Weights of a small GPT-style language model, trained from scratch on English Wikipedia.
Size: width 768, 18 heads of 64, MLP 2048 SwiGLU, vocabulary 13015.
Architecture: RMSNorm before each block, rotary positions, no biases in attention or MLP, untied embeddings.
Training: a variant of Adam for these matrices, 1236M tokens, 9430 steps.
Each number is 500 + 50 x the weight over its row's rms, rounded and kept within 0 to 999. Layers, rows and columns count from 0. Numbers have three digits each. The size before them is the row's rms in percent of the matrix's.

# layer 3 MLP gate, 2048x768, rms 0.027, rows 873-921, columns 192-287
095:466556538432422457443545529410489462531568493531570503473577453517456513490461553530483556511443498564471520509570519379498476543535564527463475440512495510456518514484448477541578531491596476515466499498489546500468500483417470583506601595366554525361508407489523418490490536494452585504
103:474630456512591569466554539590456501481543491477510472550454531506412543504506534476555540445470484514361479505581456492511455539496545492514601540433470576426526460560523496543570550343523513567544520459543409390550447472375449537492384566403420420470497565498505454512516531457506596500
102:479498476542521515574545524587520428549455436420497611443457457575515443497510490386535512496439467483436544471497442452424543523468511547579494411480526560520471600479559495487535495519444485478468482486513549521563484470427559502508510445455581432539471534539554463537494491512474526490
118:460486486495516447532479465504550478438463524480550500431517537476520568400487484382588429514519505485622454567587522439499428449539508551501548504495472450429534475522481467455519488443508562467495510527513467476475489505439499545490476481533468484475556490552491468631517450449522557492
097:557471476525546469449429524496505387469404476453494554439486491525512560586473477453528408579507440440502447515457509489527543447500502557540546560465567476523546423498542508432410474540620666489468378501496503529565582476410540465488480447505487562422523560560464531425575512506440536581
097:497530445445491524486435547472447468458464472410559520445450493528528548461519573498519488526486459488477581537488447472440449487496464409493486433491451510504357506492505552414448474537498480497497515524434363516526480490539486552540415523485522451481528494568476444538522530414476667479
104:476511506469508509482482486502469444438520611535497517430424490399410423487464444439544476462528472474456486611478486447501421436522516537521587558474441568489528498509534507511418456537546487538506509490455483568507563532518401537445504490454495552569513534503487537599509508515531574422
097:475477487446504480490586473490403475513481537623548433518410553471444473427533471556481436472556546447511542406518468455401492472500435554489505547492492485525504517508543418522539533610471568487528464495474479489530584487529621515424585553552514447495474523503406445517482449511534484429
102:624522516575533472486422590540464531612415455472435509510450553489471545622500650492502511528516468489582471545501376463521513450522481472465532520555630462530493555512420507420485461495523568591517491482490503507474555504543532510471489482577546500502456498483479465529435541524501514583
100:437580414478426465551515486592472482492460536606540535515476429433543497409433448435552486528479481434539463544503436410473465555410453477426567479537476548481455541497418486489455530432465465505541582520425519525431430524549526452477558527506521506442519484623500492554495462585463561539
102:453509555519494456506584566593427460593560565514454527517499452438397460449532426468465613496520545492543541458474452458522453559460494588456460500474410629552463526489482463483519468434530570454548562515523529487497488460450395595546487535412523497533570595453475553554451454521477506539
098:477457477485529480514501457537557582480474510442374542412550485453517455569401518454480455594472482571401569426545394451561455514417533556538453548510552588526484507486498525463504390544509605502552503622381550499537531495423592508495492468575481571485549487603478401569500524505500482497
099:502577501434525459574530526483536474498461498474397568450460577477483515480472499477476492423544432409395515566461495438483442410463588460493439547392556488543501487469480516510519526577515477496535497578439554569444490543490439488475474610497456552511525493451503485553448554468529516498
093:555588572465550533538510464368502517497547519587579661490484442498549466519516526509526445407526509502564442562488623457528507535500392525446548505461430445483568409480556520493534502487531546431480507451426506598479488483547359447555549606389476474496530487532553511479511458581531596380
100:472541574433510533462438486499507478564471466506499521452506492513502496483518566471514485551537455504649464501468382390514449492557452467413487419516513498465532492513448431427511400456563463479505462459496589554522534508465511516551452407541506553483617524567573585499454477571595518481
108:501620432464474459472501509534468433537470555455436450480439542512552492364437509545463543578440562553438478603449442424519417475416514460409503556494503493533501491483540516442522589588543531467560546532436471515586504550572441469470526486498391463480447579511503474453483543581506486457
099:440479396520489446536534541417388499535533503500541462484477511499506461448432543518542539457478470408534379460476536447519467463539467439455500468424447480521561502545534368506497542413520428456519589456549461554480468571414527512422556504457479402507419537399433568455383489540509515441
100:486532558532550398520559573484501599542461522517471560538557508430531503459525434477524453548574572493509403537567488438474442425541510528534545504453506488513484481548445477449552503563454515479527569425410513523455529505577495517513436560437517523509556471469536470579479563445497480503
099:493512502539457474446566401496473576498489415466562474485532524503462438499380519522541550510472467500508496474544566509483540552460492417529491465429636488524555506483464483572471479576481483591491548581451487520475491466548528429428551493506441477579490463486415506476475593475419419404
100:459600542466515453522452421481497569504472511494524435501494570426519531482399487526495576395432479524521579519516587471423521538503475508439518435516571496437476604514479523527523493429478532429467400519449439472536442440438505502451557536472519494479450545634532491470433508530400531500
103:519480576496444507560421563512520496575507487449445580463511514622411503429511415517453572569509535472510461470460482435491430569588503522492587541449502538459472552507402463449573541553427493565548561504491513437420515477470508479493530541416522491457443544485558507431586520474411521470
101:503526433486491491520447456454586508450541463570545530451513546480504468436516498470415514464489590600528483496577485491506490503434447474523489522542483467485440518520508394491578460497639554470524446422493429387528557496512546517574502604525499589538524564466486532550510541527478516523
097:493635459488608513432446565571480441491508424533422409424516413466564483471396489451385495485482590501497519441500524516536492496573531480500468477461507499420548524518486541515493412534573459398542597483481534495512497524502512599433513603558557494484541581511467525493506508570417528471
096:530461496466567425560549494583572543455529526543403531581417585586490464573457488494484415426440504495524500502461499514457564532506549452444553549488660536458493483536516488536476514465505542511537491546542481485521440543515542454469413502591393462493514452561558505495562569530468524495
093:506594517499570495398460524530592615616615518488459457483507557522466479490581443523521564398518558440489544502547535517526514480476540525466449547485409486505522548567506540447541535507479534398381502537508403566515392481459492541653502586452464454540536563542544461539460610483458466600
097:507516444534528550519455433423421440457552481634440531522519462493498501529464472497549554456445532591477509535393423520408511593623500539484529526555484538507515540593520527449458651471493624569591528548436529496456626501513471544484477569490586567497454490505526531445440584481625625460
106:487439486493564553451475502414456434428511493518510536495464460566538466524506408460501533471431513461443453440535539437454465509560543418540584615457521498539554606570608521546487436447469527587579541415522420474606556503535496482514503499532443480577518529551480521469558513445568450445
099:493424454523489478455514515511603695519513576477441556561494502412485442488488488445479477491482521541544537450506436483494404493522475492519503528531501467378464477487470410436403576445563472453478510523484443404547477409478561519472554520458465479458532584486468374532512470461467493483
104:506511525494582463500615524492535440505475527516359483355493458533505513459489499530527527496461553420497470545510577436538496479436491475514509464522473515551446503468544512513458426476551482394492576455601558497544512445481489508471526553488544491527520512512586571465524461521469473478
099:389548466599492457582441462503457521520577531567493489449563509441470391403472425476475486495548496502490444496504387411560464511567528557526470421485565521522491459529498512476505531455426498532515561432445523500596571512474494493464566503447530454443595482507431517558437504537461505502
100:434544495492444433479436524443540410477506449542466444513578573463543512462476571433513552507508518438463457493559559472425527513608484499447553471461539509480414504483607493463452493365418527470461485428507418504456494432426559544516491569431444484459533496534539431493468494584477419507
141:531431509412477520452491498557506500460467488428519458410435599487454488507460504391567435485518544555622517495501507493465539477443507534474611535532509370499488536491569441534599509393476534573468462461544502460439411482503474503556445475534492431458538554489521539580449443497562498475
097:545550496492499493451491526479391594464506514516503447476454538488494578450641545481485487508464461546436581481597483493521439445549533466513583576364526478526503544454470473475565527429477457439514501509350591527481511510476541456565501549528523388457444495432482377500513443461503487530
097:511455507507427553590580500448498575502523527539553599530449558497452404547480512437452572528577429582478593446448485416536513453508462543503462474494439482509440585513544460480567436475541473609565412449535509492491515540474551510565392508590418531506541493478534446575510522502457569474
101:527439452461489522492534485460581545485473624535530528488572603553581486535471433594525529509524530635501465544505495439537493492562473446457470459427549548498538546500544456469448547471528526479545516398424588576461564476524500476446543515451525516490498514453449498506532511459458420496
102:507413501474514542436415487418445494559498486556471418520418500424545477486573466480571526431555559508457487451528556483554520471502507456483439505553475465455465450499553485498544462552512491553510504535574552467560544534486474432507538555530543545446456509558466547547485485560549511523
101:430560510464540463535496490536456510437477483516449488452525550498639505454467539418425533536533497459472462573533496462493446537392390398489518533455458478432455617557454465458465512477519524452514510510428455434441491525514458541466568504581494508443484503437434435545498536477469520458
098:510578398490512548443497480522465443507517539439412473414521529475455514411495484463429471481449398539515466544528479449526365449545511534552411513569509492558623507505474506470577565499533565464488462435483491628478427496603431527646375533526484433448452489530542501486496458487399451435
109:533479524503502558510542427440563544500450457502504473439442595432484513508452564396525502498508431435535556544591574441572461472428448466495616511490556493563432625574586454469456482543547439492476496482474470574427506472515442450520463544457445519508471552536564500502489511517594492522
103:436541478472527518506497571486389492591533431442531440461517417528418471574554472523598514454490510452487543567500419466435533458493597489414545472582557535493497548582447499489537445473539474458589463512535496492459555487536565506431455503479524442437500442468485543575560506523432455581
102:578550366493539536532494564486515460457562504472531446445453450515414481480500504564511450542495547495494493510470533455508478508550575548485514478535395569520578550590519506454422509561444470466661598543467563592533580549542478487519428489468560558457501481384482606520506611361477540492
103:530438577509518580471432551422500423569562568558590485513487525545491422484472513538476531494462524529556538578541502466466561556518479566507459496482525511534518554630511549556508514509411397490526586505480518500546453510449511536415593548503529521452566574480495473569531455529511480451
102:490494573477523525476482460420498500506577540501491534477562462447419541592427493505529549510451575531490470611491476477628458488413446456545507530561480474541519596465490565453537501439557555462458467509418525479588474555541389565297493506500562537449512526566488543544551447447536455449
104:487559500478442377518467548471486497528443470554549466441495465490515573531443460521470476530533498502547410431515491429551546644438510517478530429414483562458455458516448499451513574434495426356557452424456458498447564543468470522427436533410503519512538556493422510406468448569355484488
107:522528446482537477500502484494529554484429550432514450411449530573528417563416517406528537516440441475460448581523535575466456496469411627518534520607576524507549366572450484465535506502576478511432487525487490527523499529563470624526443533501533477528509571531387565536507440576496499489
103:644470468472444479411427506444465523537524549399489524515449554571632403455514471537458441537532371485540493497494534427481617526521436527450439485544494487477473472448473543570511455591455466608457614416436504556477450535400496496457516524508483552515484507686586593520420452444511467424
098:507553459500539538437496550530544544444517476568550472548522633521496493436488543480447538514515506651586461381602501537490432487578439470497517517457488415496495477349539490565551538545490487476484482503528515502497537463493501542508529463502545433462441484525462566465449397539538531462
101:500597462547637551481543494561591500505511443512490538483494493536493418422530499555507463498456420494545503596533539515491533511601450502516449449476548574496600465490466518576487529449461467561455381490452518536412496542511492464485519424424524513487569438454543398495461522482485520533
100:540495537480530399583493459446466546491433542545504460546508577527573491544439448507421491494494451447560504486538556416447479538475388532582498472535454620504504575478514586553509505515446481500527547533416470507488530472515489437440514540527586478495495565525612596523501407567586462493
# layer 3 MLP up, 2048x768, rms 0.0259, rows 873-920, columns 192-287
099:543458542522442548519395514498540527505542428597601508399553465593483508542531514486480425469556477394514597408463494491511514561511486567518492414449567456445504632544483424430493494530441484433510464465529466593528562476545562471470611468405530477500517493528449504467530554508391462539
100:525562588525514513440465417556526541587529444473515556576342531496427600491532526493436558481558405469431544462459559562482414409495476502542486584624528456484562454494413566485511456624535407470496495451514484596545492561474416475629460470476564493575489474491607529435422497469413407477
103:404602506462460423535406438526564447493573489507548532559436480525446489418470516494650536491538422567508552534486537528488418430421556483518493523558635433523464494472476486486535505443472478594515463539469499459477599428545446438519585548465525500507532495545485513566544488497524457378
126:512537431537507536435541535514442502587531532449452412554488487550462459601470435609376560504435538510321528490494470594500521511483503553496484570446527652570498500518524576516468531499561441487552546424457503529499505516533542493459479489522509501430391480497530531375456547500494453469
099:459564543485488469490541627471503576491514503424505561452444549502509486480453506469515518536442520576522454563516537494487537525495503514508349499487429468490574523505485561589521568446481560543531535485425514553410463543455547380551501459505623503600511449461505501460496439501438532510
096:519468571543541485472570450501496583510415489426472503482536589565571589459490488571530426424591405449497517572538592481473555465513572495526499492453440516501486501436595458570541496507454556483633482469530582545471450527583535473417443462579499573485505454628509554500509496507508505513
100:500523537440487443531481466502464512454538486509475492435473466441467542408425507406537522449529548478477451589451491474518484503548476481531534488502464513446494454466506531442474474473562491494439512495542394512555523489478404547450526407430529578573479491516505420544486503554433510530
095:359510468524563460506521526504549457487514590451531471438522444531505505499602520473502430542517502504539493540577560503531535483446587437479452524469522435508508472590440487483388518525480485500501521564453532424511470493485548531474510473472414507543629474563567455542431472516461634550
101:489562588455537469558482416441434574544508486533512422414500513535546441531422510553450539568532430443559510458506548463575473476534464503505446487544452469563515587403466561385477533493595548548564447510416463585493529458528508427452532450523445510605449594542463531484420525518469495529
104:527466421464580506498521527594443516605491474413516430409454378478554436450496555525458519552495407552496493564505599551531497481474530374473505518484504479378484506484430505447403455454509463561475468446525537486436478443508552526455514458446464424495416520493522501581537523508533563520
102:557527577526448521534547473533495502558554446516511422455521457503523467476445453471512565492519542529492554524496535518558505488564554573485404477457445476621517513485459608510549519494503492482520458404566536523487574422517512530520476512515496517528440547412576522522500587638504537602
095:500515489578501433584402580455543442377443481457520547496448559512503549513603554464447462468532470438565441533390572562508513490456453480388511524570497509547586590500432522504514422539524540443498432491568570499538487506444548435478495486492488505503483506436469485538477466428495534487
101:537446500433518499522473482529497436465529558434559452469557444481580555524474464530502443526495538397531399517494437542494486524621564474530511574549482558531478501576500577490573449522429508546527464475468506539387482386482511528436495484457480509560476496497644489453514530435451457428
096:519471528579580444539530520459546522530468485475509492484539452668485518534426603490490540527414451449461491581422508534547458517520498515499522425447542590465569444491565508453439524580578504509490440478487410514458541479550438475425515553452486490464530525543513584562446538491577571414
104:549448449532502559507560487517470494560487484420468564508511520522537402495525571504474521491438458495454495428479545516565479564506451555512458577452467363565519546582500503457557590514442534563505583540469467440467526593428506499594589586438454481442476503463483477576387562454434399458
101:553452466480532501531499451524541526486497540458534421519598498523498417458508519408492488519452549476439570423489464470513555526528462558540505413468509547442447479508485414564450500424474530505515548479497453494554518509519525585428589470488605478466444541471549440574522610515527545611
098:464512447485563445497493535439457558501430472412495470547490531513488537513601495430471516471486527460466502463556578503482542469556515484403458558469429500417432464433539534615544488475441614481511551574505514485581508480476436631561501512537568555465497477601482464527526509394406522500
101:535512452552451444530448509550573447494502543479500502496522528447477442441491528471567481546592480460523470494462521480555428573488422474533499405523507522486463608604534564478430520430513549518566421549580489517528499486533527499445504563421423514457511485521445530563486427495515478469
101:483483548494550555457605557580495459488627484508513586439507454572545501539473519446488535485537496513561457488491535486475542556504539585487460536351518476532528445489581403412480551556464626452511549557459574563464555492574556513529435438430421572489502510526467512518577493599498483543
099:483460470582568556526556471540591409462498535382518464514541500467523546523504543501528506529515550534526546482535537547516508467423500561559533496365521469553402543580507584512491508445401523404440568440507462483469492503434561620538531472528443516521512532489453469367435447558535561537
104:382443510559384477543448486427510475504528491493445442501461474587513532500486467488500579436489464544393525529468490468544438482552575469456453449456464442533431510514417363454493555481460551450528526477476530470506488575489581545463503447509454438478453497402536488443463468451551521557
096:553539494562474528464567505562539518439503452529536500427529615368479473523427586583518529410465457453505426534552547550434508435494491430485410448455520544561456513510489566480483501496458508490476453632498503414430526584556438482499493477545462562523516447417447398571440603662517524499
098:520445572616455496595625430482579505521495450477488491490445551546505491568578460557581510532457460416536548521516401504543531501484491515508508532513526530485475482496399500480474472514569617610475408560475456482475544533573498497521474433491578498575487400441530460505536511457537424570
095:524513515402403456482504419447534495624460532466538564520508435504502452471465410563414602610510477551557545434501528493507448541517499466555515452535574501599475526556470447508570512522608511497531589512531480406534648475502528523525566493489580512581454448539508398512404405515480510443
095:491531468508508471465528523560589531527400591546500523449482595559452524540562479614494457535500562495538518542488535546506494552521368499467378550505487555425524482451463487512450486520474460490462486459567583544575521513521481525611606552522475498555453503497571495475504462467421456623
101:467577488474388470535467452559493487463448456518463464501465518492500461543460458486562489511465477394503406428539579598532562552487644477491462450452452455553472545468496528475515555517454511435500511586487472382482542424504511551514492580570537531550451545460436490494586557414488496439
110:541392533500421552535481443514448490508516571500440513574506452517568434451483543562444505561485389490549526512498428524515496563474545486546442542435531494513463411480429426511451448625477502422551418500578528542560499508530491493494488533504549574529535448427487443543471493510544566528
100:501473467474579444500467601487525547548419561449416421548532552545574494589372417477540495579478527441413442531497504565447497470473456535506500434555412514396442511489522485532437509536454500472476479438559387513516445364517437539594464524426467490548576497446446405525475504517462492550
101:453548499517407590438386428494421529413468505399537475529616649503532470461502572507450468480536486528505499517404443594376576637478542516513477591467514471433451461440522560372559525537524431420503516550520398418542458421425494578473475430443560549472510432570413556441422547338508437523
104:418490573381536469531512419561503439594471518583434558581501496515456425537607518425471532522532488504510552527466488550517431474496507467460585361492455450483457444519483492524431490403496540591463466567498526471430456502510548598528586412439449557523580545505538581547509449470389481520
098:500507562518526500566498500499473462500455494617544470473441414526460461453500478522514498477448447374532478567565477469490401397510487514523448515484437559524516567528471425551426591440479465475409483567511502451507525614489535462524413481463427490484534486536473472565579415390511627446
121:567521465430483497459465466541504454531455565532479501404398573449504515482445463386612468415521503563597491482490528495472479429425515511509587479545477432481542496512502508484428470472489522506466478480453520472481474466461434489561469516552474462482596514530476480663514467455521549453
099:546475533502528420462578537472538482565487488520497523500428556430498533539569530475509490493520537508478534524431542478517422498472517464465540417507433481448567508431502459475481589450555418489447447516485482505538464597471585503476490624416571479504504403483514557559508600625492556522
100:486406515515566601401460563634579493515560458433572548486504444570504489525475422532460510514435477547521602530394418556515518585403424468574552498522513491520610503533507437498513444380620500613442539529569498474483502478465487484524465514456471526473456474495462498538458558375493466424
101:462426446563488547577518571510521480499569563603473354458449446537562468426460517474541490494515537470550533491433468555526518514483532535514502459427484477462514483577508526424466468477505447457541624506492527478519512570480415416521389478576501464514557501589452515500586507512509510458
099:531447636498552532522514449437534542491465500524451402493516455464448558421523459518479467555486473444477473523632513468433462562488475581492493549508575568496478500589472527402557543567527483517475556455524511560534572614563490549500498495532530492491423459529474521543392479543443563547
099:478594390542559385514533483503551554458544601496500498551552552503530493476485492518452595431463486510464497459428495467504487514491524519400547444510467491491448523463511512492556568570554463385513405525537575544558428461550478571476490370523421405520515526459600454466426446520530610540
101:531445470498550515449511546451508564535530429439464547531577505449485526526521549557483564503562503558537480416569558532513537527521515471478419489505531644460537491486421537487466527501479537429499462401504470563393482534555486550564559503489539459513458438590486471472427492565560503592
104:616523531470498442556450481489507579539423534384534529556634581457486509578478473423535534570484424380477435510579523523494507553470511519467536480462562573545497581575465565501415466487588502490525535641472471472433565440515474447487456506413476608490487592419502464483508565506505436526
099:511447514438500571435482428515514547422442565489533514542555468421587442516443534493512373497487514521487447463475478495481571431509500612519494548459524456492511557631576482537509494545420432475531475482438522475630591481453490425439483479445490540597532533558414610448486518591604491526
104:534528566444505434540489446453536473560387590538515486518521472552556486574510561377438395435405483558438589607458512550511510433466507476522490424548493491547532379504466535504509441390572482447454458481432530484483500550418545528440392503514495534425508457515524504477506462513561569469
101:580500508546518423504537464539445532515494467389518493526483489528515536475511484481413479528515551516411497510491454463512490458573570486557438476576459475475462406564518432452466561551523441561573508463508457499513413421453528361444543508543512563445447619525513563446410501568511529477
103:486399503450459525535615535521544490434524409496437503492551417474676396469489414468528531544459601396550534407517461506465523461417497484511522469472453526517479518536551544471565473453563536513429533500471575442482482408512479605498522591607481487536543480469470472582497550548500567573
107:503542493495521529548459466450468411511473410476470495424507549419619425534625422443557467412581439621435524443443581470419501440439498440534471568512461491516472492436531479568528432416446447512550545515481578463509484468475518563550506537540486560505619549587450546535556557438441474622
101:441462546514583542545477484570536565596421417507593505533460439471528433555473490525481582555497438608492586489512571497449485473418471548491546541496480469558514472441442470522494525529540502524430511520557547432579571482449595519537512465524443508520489525426559469401446422536564465495
098:477450452561652588507425565576479473518553361522520443551486467515494549567483516443549554418464484417440532485482500508670550580439407531506487545482489486478579399619533554488535417491562418499527402445386527473502456517522486515483440527469565488443495484572484457433570608452594476567
100:437538426516490523547541453427510498458558454453511459487526543611524542513481516561476479501467552586549497551508528509506543484593539486454461459516480484501490495454522511434510508505508569533569549474457496494568527407561478556455405494526457475455420419571542414440479536414492507499
103:624486545433541623530518412561472563531543587562559509532489454528504494498447545516458513543489527543503444429488531490555433446561510491460532604461539507535471483435432439453541547517519577584395585535498523547546466421471530468483580487533459444390479533493466544450441480544526540521
# layer 3 MLP down (transposed), 2048x768, rms 0.025, rows 873-920, columns 192-287
102:524523564480452494559497529573518526566434477499476474525474443499459489623471524535433420507529455529507483522478523496486428519506484549486472432525482513530573510483450573381478423486605583442437510468560490585500581484516516521572532426402560500525484446480486489556458553506522457453
102:571358520509524490473544576491466495498502484579442526509448427417576553506570531580535413494543485522469526447402581474470418576448489604419529491499352503520514499536513530530538453535414416406555539435467560551543547496411532523489508582541570551495526432510365577444494503508557585583
105:519532494508489541528486495524569508461577469518452525450457553454478517473489506386552422547596430562472555493464471508532455539363383525532538406583462595494515506449373538535484510448463542571472449615566505577479558512479492491523478438508540543515530526495451511485520414505467481478
089:424477497499508479518473435452534475450496513526526519456525496424451550386484492456592463475566505428511458556543530464514521483511531506471563470543461509456547487549480417491514489500528560469512499587481497469478517461454537539515506425465477489518507501510475465605536434472495593555
097:467497573506609521511452480521549535548580489522440543403557545497507497587519512514538542505484502516502498467518560496556532577495481533539508410469446492578498538537495516386425482432525481436494441500556496452533489562463440454468537452527517511430521589399509512544490535557547454566
098:513533458467546411506506534495469457588543445507531486469523493551523552465507505498503475512497550482508526539498592398481574506559526491453507505462462517562596512486549528413508570368468473482488580520489516582569470477633423468459394443483458517461478492503494562617551500502402462500
085:544572515535483520494501511485532541502477482523539476595595543536585551560554516510449579538476509467477555411445516471497584600445471531550477540533537499474495504512401452485592526520518502389508505494488493409476446528527508494504470565545473474424461470497545511469511518511515418537
098:625551573433573421538517524507491551541512553569506488541502536418540535553406472431523540497503464485436453484532473518453552592651523504390419540480474473446497525508517568460537501621546399449485500572515463423463510511485438537391501544547474513558487484480534545481455495525467398442
102:460506479472581453444437518543477573497474482445484459591443498552475462533498580540532490447385483413523433524514451512458557492583481489500493497538465479504603468438511578525475464509472534537571528485529504478462489457510532444506568443442574496550383482415521499564505564480552472463
106:498492506439583542510534492563439479565571435455453442437504498462531526391492498497531502583461420479443496468424473531532454541447527453477464541444523417520522589464474479504524442517398501503494486586497526483542546534559507486416529460546452492440502426481595475633464538526546539465
101:500527533382465588487574509600521524508448418416510467593543494542567440502553470508440573447452523525470507589461463439615449543467565476500482534478548537498626506569488564517447483482504521446423568543425462491525499481488430581527564585395426458509568402512558492517517477374507467544
097:512546499468487538499505507518471524524440473429571488534518550521453397600497542594521607422419521481479483507471471464427485504465529451491479486479464512506497485492550509460508525510507528499465526599510396483605434489573475450579527574445469517586469464542505469433522484466473543539
100:483559488479436481446533446514428473587500507493578534438487457479540493549640484464580488409520492502572373466496504500523494485415519481488510561526496469414587498595525533441525474501584620592487488509511523525533470546455460512466533456530450619468537502646493488479496493524484456534
094:458519469462518523541514496427487601481495495535462503448519476419511552563478472572463479464461535511586431500420467504512510411495505442504483512446439544569604512451484461518457504475616483450474472511542514545553457495500557456524461400502530465467433567440564500508511481536543464508
103:512446493552553577521532567536515468531467434487493583435470491489477436496464514473537455466498416522566441473530344414602438533553482550456526520480482445480534546496477403476578505499518433527612554415502502502520432559442513460549554564515498513395526442445501575513456480504499493435
105:514394600491579425499470494408530534522520415468569580506500433488391505586529570538562568556535553388568496533515466514453516545496563487479424574495549546499591434568498528496466483456474444463461491468483468490496515544489527570533608508489503515461543431476544442525512524532523485525
099:374556476560531454535496557528458462555463428499530581547507477454433528486534558494522606554439498482471472480433570475456566548571591505433493522528537576540517442537539527503528523456496461480444500393549534440430525515381562542448471520520469446470453556423415542429480520566523477574
103:521520489543509515437475425424531417492559407538445512556537486374459604466520447546522536463575512470483490468519529340507520511510413581484487536475502521474502530455475468468450423441431439436442468459601526554437608445499591489478519621518502486495505523457495427499492455468521554498
103:489569514460518588585578441567482552491517617506508403454555513556555482441487449538555474402445485543543444521619463495484451550374516524477423447578497492445506515458480470566522517443523550671456398548416440470508578482487573507442519544444339455535585529524496561521492569478551468547
100:426480506491422610494536483559375461459501549542475539456514432437341532507490519438481493413480487597508448504608538532488458524493582495451542439599396494534511515453464561508527491566516494598511480482442522522461534537518453406537497479576391537514536521466464458616551455501483595516
103:519471514530401447595505422479487581491530614530577463413440482483522481518516558523462547404594473474412546596462442536501442533519495491507475478434400557515446475501518545482455473506600447470548486525558577508592512566490551512519536485539505479633499552456557521552446504550571552477
097:469577512458486538592519475477427498431589563471510480531455488499530480434570484478574519523558598530497535542669516551556523457549516526447484489593514432455442489541479501489441451517565506464478484537490537619576472446446535537580499554558451613595483524495582506560463406518504487549
095:535407442490479468608435426491589526428474505460455438525505618482453448483494438475520497543463513558480431549475455495569410442515524476434468539522470546457486430546613542501472453544485447526530537509531472462470527543575470483432538471482417506470475505518383556451461434505461421403
096:544542437495494452514544448646536431516490489525515536458411498543424502526457416482471461522526458576553405492564524533540519514545530539528515431567504428461514449526479496476569472517508396497524465512528526490487512490497421520392416450494497583563603418520489576610535471468466490357
096:601400469506487495534437407415418451461476494469509495519560546428440463608476425462490559526508505624490516539499512489480489513466521476475410537466650579505578434563477456572487510418474544509515485534596572506510552536443493463405482519623503523515530533539487529498459530425517595487
101:477514550439559466548547485412390485510422473518469494500506491548537457459420437490574552537487449501571504575513568537469462546418444454576432444471551381485547410647578501466487602438504539485567401513511449499463538471507518536476450552551504516598511492455437450395461506468545528559
105:550468565514554492537552599529477588499585682505529560462375485480531525507535552575512534467537347478507491598514456526474566475486564532553414498498544508545517517518441441451455459558421397472527470520596545544476484562513530437548496609456573466508427409432524503435424437528552464444
096:533518448475515595532481501469438373510474473502558417577562520554458550580400504503526513530445530503473455554496538484575504525446506386538467460521559524483608527503571559488490461503540583421453545488507539510511570480481419506499454549508502472539511476432502511447431535393468473482
102:485540445523438510554536584574486524457461503463510549569447601511475514517491374449499492548455491449468469466581504573496624482490494520431492490527561508411549546408485433426469524482417507530524526531492546528496554480603568451537574483517496460479451519455555407503501530479488531549
101:482443552482593553410612516457543432549429507536498483471553517499517506429434449442477532485550482615457504570441456482479527510505596532465523502498478542481518501491491562484448423488437506515430451457487523394441581483560497563544569515525511489529521535467424581464594485491517429553
099:599511455397555539471572533459498504522445473526551522487529493490548535535490488505471410475509542518477480570614489479501498531517614469445500475495479581553548517534531481508564577551527532545504537522579477552519542499515490641489491432521481491555456513526527537507492525551533503509
097:407479581676532488530470550407474489532500479489466516601627407515578506441539517521431563522540440467393468524481463557503486534582449474445446510426488615471463450487433509487528498595519465465501588504462499500525577497472474511440478472509518556545521547499535487408524563463431476504
102:481576457474519546481537510446462455564482474393537406433381418452482506478552490527437509546559525459382563489553473527464541387436472487575495558342499475478471479472522526394554523476496402566461493516451524483536610546476549500530499411484554507427427524469394481466528526506531477472
102:546449557491520514414564532454511515563455566506516466545486516565524450515469457530625555436500452469578456499525468518498518528472515459550503491462539457485524550513423483479484572544541490546477410391471515446521460598558650469511539450478446457533495530470446612483482480566455489533
102:495507549463504542432431485544469491548514453586546640374558465480531483501572478476639474469490410572504444479465429532507512576494509511561492465523419459542465448536410427532490524466417446485519554609439517540502472463524521428575503509472515501571498533564457475435525510524620513458
099:494508546399517573460473480435485529587485466459437529406495502509546551471481543478621517478518550491507567539506500494468568525443468586530528519596507606450507399463496528451557513510408487439488458501541634378602449544525500453489419508541645553442491425471600494545489557503483517516
102:583576549513526515585542561563552546496467564437539455453513522610447577514492492591426572549496546409549598467549511496472483532509448563508425500514466427437474546480478567473522487516479502481459560514534459459503493535582548448465431511560568641457468310404440600387355535478478443530
100:667469582516523484477525524504561518533500495455458514446574563533483563489483526574486523548545491550469488591434523517539491525459442515376390515437472549577602464420457477487516482499484512457520491444506417411510517503539499544484575455442497485507467503487513648479456552490528436476
095:503548483421477500571482543555531523453506581487434498487467493456529533445497568480455564526429433469474495475549462533441591564487513459502463501468560506505492588435400427547514503485561482486587555439490457471428485476548374506517506485546533492490532519433544503416450533480467487455
101:556499468573547512483476471447462559522484521476546442465563512540485412510461472481496484520477483487495544544500523527518496581570600448503454492535553455521501549472440431549456516429457532557573482563479500554524396506513570513590491492479518550541403458481497571516448581458478525577
103:479492588410553456552504473496487436531492487484497554517492496492557543447533508508505400517524427475602520462497486439454561444530501510485477416556523461530557454551455498441414498452591480508498437490487594483534406497487504492523464510491478603507487451532569378532530471517497492545
102:527458440513392469556497501474539408500540535519497578431445429468531585509488396582452515495537455449443529576507537429596529437458412468424508438579429511430569533622536531508520432501543511542505469564490502491480512482504432506490483551500572499581464432520467396436554516502514552505
103:419511519543431472522552508460477453517450484464484540452496546538477534502490554575508542524545513431525371487490513536516551515615489548376560479495457467505549488479503546534487537516465507558513496510544553468506488537518381589493491450518554536539485507551539554518424483392473486465
107:512528506537562447448415476612456500532512605486454575535601510469516508502464514521426444510488492540575585615502513545515425456445426494495538453537600588476454510483406468514536542482545489549532530529381478509456456508498522481504563453501433470475549500512491496458441473461449602456
102:486498506580606486505514562423541556505518550549509492499433446406450527579422511482412418545448487485473449587397509517527395568471486479522519410483512437556461558480449552578469568434497486587485522489498439582449442473491407467459442417525517607525433534555365548547494394493504517455
100:544519513428460556576419470494553476509548540494538466487503409447454549486471510536535476484464470558535507432458456544533635517533485477527449458435583415570423438558507475482587493541426527450538545506398494489563453587518480475575475393461529550541490467563583494473559565516509529439
101:491538487510503423582452568440498515485573503418418498513509459543538494582501550489491469451521481488520566546491517430422520445476578494537502474482459487522558505535472468549481431489512484544586479533549515518474568460431506403522428475490552490545468539483537498487543610585432506519
104:520549518514488525508560442579571491478445463463349443535493459544517503438457560480540471581477450424538494464561503498529481548482468522438506500453476474463525512477464469468553511566386523534430434499524569442651375482553612545448524517507415495405551473542599549469558514537540540538